Weights of a small transformer language model: 8366 steps.
Each number is 128 + 24 x the weight over its row's rms, rounded and kept within 0 to 255. Layers, rows and columns count from 0. Numbers have three digits each. The size before them is the row's rms in percent of the matrix's.

# layer 3 MLP up, 320x128, rms 0.106, rows 229-279, columns 0-127
103:129156104132142115149141153117125133117100117101156138109130107163160123156121082112084071147126104137138133116164132106135169141112120093085097153127109133133139126109083149151146124093151151137112129121103111152113164105161156125043089164130144112155136084142130090108137109118132168132131163111134143162092130144123120110133119086120091081112125121122164145154091111135086134113133
098:129165137115122176149150138110153157127135108106130147103110138149122122160137146117164117124124145127081153123130149150148146112099133111112189107145085083167126127149131101109134140117139127167177114125107097124156169117111139112118169121134173121104128129120041079124129160113154107128164128153169107105138118134154093115113138124117113141137113128121128189182137169154127136120129
097:123099123103093112104100094097113169182105145092077170152146139103114142171155128113158133158139162102171129109101151106109167090170122151086130119136092145092155107118092131125135133092131118153122114154106164100131134154129124126138150129137139112132130125112147097144085111124149151160146145099091136122133113158116123113142119053089142174115133141115137134151102138146137108140124
104:150127107102127154145117149117133106149144141087108105097151121112119100127125132138109120186124135153156113103138120103102122118114120073148151149130120118138108111107130078126159149133153158171184148095113166098145114093135143139111134130115085112178092120145151149182152163109101162077111134152163128139092131155133159183163112089109147125136121165097126129116134140102142140115139
100:135123156133071068107122128099128152124166112165117159128121102130147127107122140125183156116109119146147177064118087165108143097160097156136138121124115126096094153141127127107109127127146100125130112112148119106099134124122124111204117070071118151126135136134161171128109109145115132124138160131156123135138152162127140136122144168129106154131154135140144132134173151085137129113101
102:124096150143195079134165142127113157124134152160139100101141111138146140143120156125121141122138105113089130168120166112157208109151133104145126124125137077109128143145105141132163112138147106097170109151103134112136091129142191129125139131092164152155101167137111139124119121132117141103088091123154159144108168144173115106132143114156126107107120121093124121099103137128129148126171
108:130098121116154102148093104096113147131145158123139114087137116151139175089105186115118117082108122157122123121083120131123140118107111085065164119099137114080159129127137105119126066144130125134104109105136142111095123137104109139128097095136106126154143113124115141114156135125110196101147128131112114101100116149157137159109161083116115169145107128146136123124098165114172149155148
099:107142113124094101139129175154092142105148138124123089109143121128103119115124139160104128143142149136130135098140145100094098085153152119068101123104125118117150104142140181131173117097091146143104121134135123116136129138122129142106111146144157155134126101154128139138139112122094091084130141115110109156121118161119102129136113102109104186118138121062093132062099172111148152182098
105:119091112156165064135103138152121118141136098149070135083152126112102102101124125120153131141176093144142109155094132157101177137123131130126154171141141127097156113111160154138171154163125126143128137143106133100140142088135173159118129156111155148142111105147141116110125130140089122128108115122135098149091196177133162115105136110143126110129146090131105089107119122122091105127130
107:123108125148120142098132144133156142138109118171092113094116141145178172122133161135167148152108133121160095133120115144103100137105131093150164164115136111116121120137128129136147115164116156158143156125111136160139129106140163137152111143143127138155119137103109148078137145101133151130128138125113201136108133154110108151146183101125108121162098119172168127096122176164145075169181
097:111103121136112105114116122113144098123123109096080109109088129114136110100131120138158184069083128142131152114095139161144146134112127104110145168206105140117090135146138120126116126112129102143122112180100159164145150152152149139152088150124122148147138134106123145125185126172137136132089138139093143173128132171072140105120141147162103141124130128098149147116135139123106087111128
111:130119151153171145166135096137122153119145159123147109146148123121068114108134148136096140117119110159119102125095163115149108122113169110123146179143112179132127123124144119154089132136131188122131121095141117072068138152160183127127164141131180094141124114157123110153155130140106115136146170157121107115147102127091131162150082150127116129127175126088103124122123152126109144116130
100:120110108159174108148086103091093138186106137120116132135110114110115111145157105162135149138177098133134132141108129111114130151111147136109159154183116121094152116180117148155143112139174136153148100125101175086180144097109163124139127105094129108146136152127136119128089149103160137087115125116154118160118158103128114140176115154132115120138150111143098118125164117148163106089129
099:145137118103146140134126117141116099118122123131149156127097113130103105142134179124152147144165159104132061150134144089115147096162129073123126108102137134087135137163128104120178116130140127172151163122128122127120164134130094146156122083119110140153135113115150120179185163128155094118108114146119082111143112143095146139105106173140111104146106137171135173114137126169114099169132
093:131153142101141165148106164104099138127076114131125088131137132116134134167119088159159094098115120129112159136181121117123100126098117128119097140090123142139107135121123117154172142131137103175157119145136136151132082143103120140123126126135165076130154131139078139094127150162133113105153159163137106145076148137133143109121128146158113105114109147163086169176178104150125116171110
109:163156125139137138092120116106137082128128142138106077143113133154156154153113119115149155126093137102163113160184118177102090109130153154132141134142161100162128120127165071106136100161129111173131191137118091127172145121141138135088132137150124175160144112151103131116134128101098130139136154176142143139119118154164125155101145121134101152124161149143145117101114110134172111147126
109:103135134137143127132107122153092098138110121145108141130125126117105092130134109157143135132139077139123081069124095124107096122154129108114164132122123144104137105115111158134156088131105088100086143118148096168201131151144153163072137145095090146085112118148129089117110106121171150119152079155140122157131149135151169112124114128145129093165126170098131162107116142134129140117118
098:139147140131162149106137148121138098172132094085081131147165107191113148092151152117116133119127116118120136122124114133082152118125139149126149112134161146184109121157080081149125099155134180105133167149134171139131103129154144118112111153122146160089146143101127104150136138139143136154110174073121143111181174135122133112097136143104145139110141136128097108098154128133115149099148
112:095124119130100118104152118099139147129106138134155111078123133165148115137153156119132125133110106132122191083159133140153103116109130131106129096113137122142156113136097140073139156165104115123097158111140131163156127120116136106141169151147114154081116142154112155112100118108105175160144096099055111138096144139135143118123144142113090114107087119102193146139133149108161161114142
108:107133170122133078079139146152144147121113100151145110148134130112109121109158125153127098121089110166121080151147137096127109095120097128110093103128119122160095158132111082171097117190137163084155105110111143115100111130136131196129155125120118136182092137129111125149104154107139107103103108121150135145141113126117112145146141151125161182106138109111159138119168124114159133107146
103:135126135147142138107121110163114156082111103125086134154179108155110130180126106137153110139110127129168153125115122152114148139127177116125176155090119174124114115151141118167089111134111158167133131127125101146141131139126128103058153125186147120121173125131132129095194126127150123125132109125164177130151149134141098117116093114090116115136158154134112172112129115137106094142112
089:105105072123119154106133160104121124123171075133129128106092133144142143125114141145168121090147125125162126088124144092150147134166128098185111152130174105140118171164132110097106158111179121125093131184151151131151091139117131129130097149152148109157180163097127133164143109157115087107140094125127115127146122151152128114110134174133104157116154138132141135119136167116096119129132
102:156127108106108120105128091107135150121104124102130108112135145122143102147118121129088172170115148102094141111154109123083108148126161153067125127110181118114125133069141111154130133166115092118120117133186142114091111114162085129157101111139083129119117134095127120104098150162134157160071144138132174147130105122142101112132127122124130139149095112134164139097118141143155180102111
101:143074126152144119138125159136115155105158132118127107158153156124119171187072105117154113151132191117119108134121130114082152157116126149127116136150101102113123119146095099139105158106135120134146116174153084103110118160156116102102144129147158132122129069109143106121071127141199139089115111117125147160134094150112115126136095115134141127100140105093117099116156116139120119140149
106:106144091130125097138096096093081130136101136162131111166121117156114112174120113120101150129128127151124122106170109099114088102136101086132133146134154138133101095136145153159139089152136123123065137133177124136116158146132092132118114128172106108132153157144130102169075131102108122158164126138138133131149102100160102122132179172141147107100154145124111162127148144127132072112105
110:092139108099108117074155110145127122127130123116167111122093119128058166149096109140161104118097112113116089195120147131131140148112101084132111172109128088182142110081156141111120152133148122127124113131093131093121098100136175140094132132139150132081133110132150184128114134122144150098143097161116132142152138116165123128146164147131116145135156112128156109167134125146127145113103
091:109098109139122097102162146125139111105098120120126131110156137130160127105118139148155125093115106118140136129142117142125103147134127108127133107111116109113150140080058147129118123163105169113132155095114101105138154178109124151124088122117074185141106106147062121091126186110096107150136127130158133163071136155150124158148173148119109098109114081129138120146117118132114091131138
098:129078124124130154109090110134132146125113072168141131149125101121134142108093164133161137154148088120134096147110129128138163127135138116143137103136133126107136121138100126128164115151102092117168129081118151157159087124176095147101167118081094154138123105180149102132117116099125126135119119162141131110163114124134162153142127110165118076151114142097151143147084125160068125159157
098:108175157170161113158102114119116105150119134144136123089103120146166093120137135077083149114136078118137162131113124142105124110151102106122116144082163113119132148117112118133147105083155115079097110135133109136114154142078104132163098145096127144107115146095130135133148085133094088106120100153152145088106131135145097161140150157086156101094103106142101129133135125135142171101133
095:134132149102130131122120165181121090170141122126122136165125123146096134134143149170109138102152089117124142087146112093128127155112145115111136100167117107119086070119102121136152122149171128099088129132108085104161131157116157135161110102149098167109143100093113113104166132158102124109162130127118118096096099179109067143118111091124103108132130131120142106162128155117140113128092
108:177142164155098081155154096135107132104138133084127105102128161101129123088131119139094120104115120087160129146147104082147148162128125138137175107125176082163101107102146112106120137123157097129123120121154071151133107126167116121109148127126120159126127114132146135149102163159167140122093134096130089149100107197090120120166126101138129145161126109103148127145127142125113128113113
091:176110185119093146138160120137141124134129150110133114125130133144089149145101091114148160122125174157144138085116145100130096139146135164113140110093145169178121128114100104090155159119119094096184124149146135107148109101112102100142136107153130102090099143123129134146101073111148133111114113158148119091107147111161123113113101098121143089129143158114132097115095138111123171082118
100:120106157163110099171159108176152126085145075171105155100126129152109128072128112133161126140147136136144113158118118109152130136183140128114155086138155127088124155127130124108148148151115104114154147152139115151126125138132164143106141155096140156093138159138105152122183158098109105087152123119103132119155118093117095118127136095157113095108084110104163132135106145164123107151153
105:155117094110145176117127081086130111139104124158151162136123119096151107132146182117154156131117164119173105116164130121106161111136095084149133142114143166103135177134144055065120131133105126120134105149119090127146133115152108148149108130128177121102169110119116119086138101145129128143137119100142143112136148148129112146154130111154165129099095142129119131116102133102180140159138
099:114145139123095131097096114148130142122097183132119121135142062114100166096126111084117151115138145104149100125149162150088101111139139170120114130105140110121095163157154125077138137101122096163143119139133131151102140141111157114112122162132148138104085095086093119141151116144093170126110130103153122129112146099088158105140122118132112151152093110134161104109116179088129119174111
112:112112110079142114170135175140138169145111170140165157104110122135148143194183134135092134118167096072136096164125136110114144123134133107147149155100132179122090138122109129104148096102103077173129165133121118141134126152119120149123169151155155093125129169123117116144113121139123152115133100136121147114107086138122098126102122120092140136124176119151118140146117115124106092140105
101:101113151176151103152176167086140155048132092106129167168108127116114110072111148141149159155105148168157139132106093116127169108128160109130129138144096117127114139176159118132119130102119102081106103112119145148121122127126106129141158077120145166120167121124140113117147116129128089149146124126141168116137107152132148142113131171131152117109155168123128123128150156108141159148147
109:145124100164137128175118151140146141171121123113091139147154115092118137106158088137157118117105118129101125149153103115143124108089110130133079107133095139148116104130073136131114178125109123098126082146135147083083132108128125082088143169112099139131115150093087100131122104102163112108131122154140141102123120139103089129153182175091137161132114126109133091090120124089132138123119
099:075132152106080123120104119131136085094142112164136132144129143121127105144108132119108135121134148138121119130144106142118148045125148120177116140134127151163105122177115122131124139141152100158137117163156123118111123146071140141134144109138122145088110169115122168102086162194139090087112149143116073117147126145093130135106136145143161132117140114114130139111177138108119112074119
099:123143131170190146163114077140128097172116149144135146150116164134171125109127151162101159137125159107124096115114121079130158132105119104112145161129103144092106115166106115107128114148131093133137094107117139111169121188148088095114099104086130077140124127128125130140145169114127138104115146121144122143126152118167143097126158133123126139128105157108104170137127108084104097097094
100:143124096155154156132127138152146132113120149082132119132134162128125145091113151119159104149113124082161069118155118123134170152159156143181137112133172148137134134158106116054123115135124142123139130136114175145102084073155107105137152118125127118197122126145104119151137100130136155133162136104134134104128135128154170152157146122147140151141130141120101164064102111129146125151138
100:093132105140107103127106118131158119127148150105130078121111110110122103081097096134132163127104126107088127135129124131097135116101135098124103161106161056182132117137091149141158103120087126075132136111162103105085161099119122106124122114155151110138139100115133151147137088123117134081090143161131115112131123129096115107101133116179121131176121110149104104139080138120171129127149
100:105081158093137114152118114113096161139125115123149124116123151115157109118137158130080138148133087156163126142127164112103089133102124142143083113093108121149153144065167131140136102135095137144143119063095127109118121178143123141150119089074128141148137102150113139149100125129145120153134158095143106163133171096137117150146144142100181150115131105108082114107122126114134085133128
098:126140164120144153153176124138171129107136114174145105148152149140083116158132160135154117111092076159140128088136131148134089140094117158155119078149105124178092153148124140108113102176141125138170131114090170162139124135129154138170108139088164122103126103100102135102144150114156115125096128114162122101131145109118100132144140115109131115152168091141132126154122091162099124107122
098:137122140146116140127147102120099096134113101143129149184148172104154151163130184138129104150138080128122116154122125121138113126146142152108135103126112149152057137135085133138116101185161127133108113144119115149104155147127120131152115143115132111144123121115110114123124129112118150176136128152160147156118080131104132120150142099125093166126164133129185093095120144160095137215130
097:092124089149146071119141132129118146149135114157194152093112152166112101097124084137119177177138150108143109132134117143111176133127178116157140127108116142084135120126149156098126118107103109129130151138145130133134107116112113107091143179123152155151136123134143107141137089133126161165117175123121118147134172137119144149130169114074075129117118166131165095106135122144145153124130
103:150128142128088140077125138166120120110091123141156128140146168102175098118135128088139114112113099089166081169113155154076116153120153132140112143135120122134132151084134135155141130140079158122161131122137142137168101142103128115111153107153113123134142100098156083148172123103124137119128120121171113149169144135085109144155131120110089099143146163114095111142164160152131112174115
106:144126156111185075117133087122139088160105108135110150108133138143130123148116136115132079122163122137127136124151119107140160091097072118120156126108144176108127156158118112104120060159149110134123112168096096104074149117139125134118120153147099098112115129093143106124159133110157119108102155122095145141086148134176142120088119102120140129152129118129136129140104069166106124122118
101:079157135131123163095117127113103132079142152089084092136118164147117105150102152108091129112141133119154145094099096114130177141115170115117130084100119131134096124126112107145110153061144156071167126093139143112134112143108103124135128112139115151095134146120128116148148103131117114125163143172158144133123124127099114125132111210126159162090136124110116148153107100128143124135124
100:101105104114133121164123137167104120136118105098121158158120183143127159110096147113121152155122129106148165135121127093151090130139161136138117146098109090057134106076123115096150094131164108119138080114113163133152118154148111113098120107105133101139094105114107150116172088113149163165136162112104140118092125112139115142147134105140130110086125118165113153096136140078149127157152
117:105142108112172120173142124164137142149127151104126133144087142105109108156154131102134129127135120131107158141154141116106077134120153141081131172146101132072130166116108164121121111112120134128094136159146156100158095156120152128141104133087171133146126139135113119118132064152112119137153177111142129095134103127116140143138201087149134106146126133126124094074099129100123121079140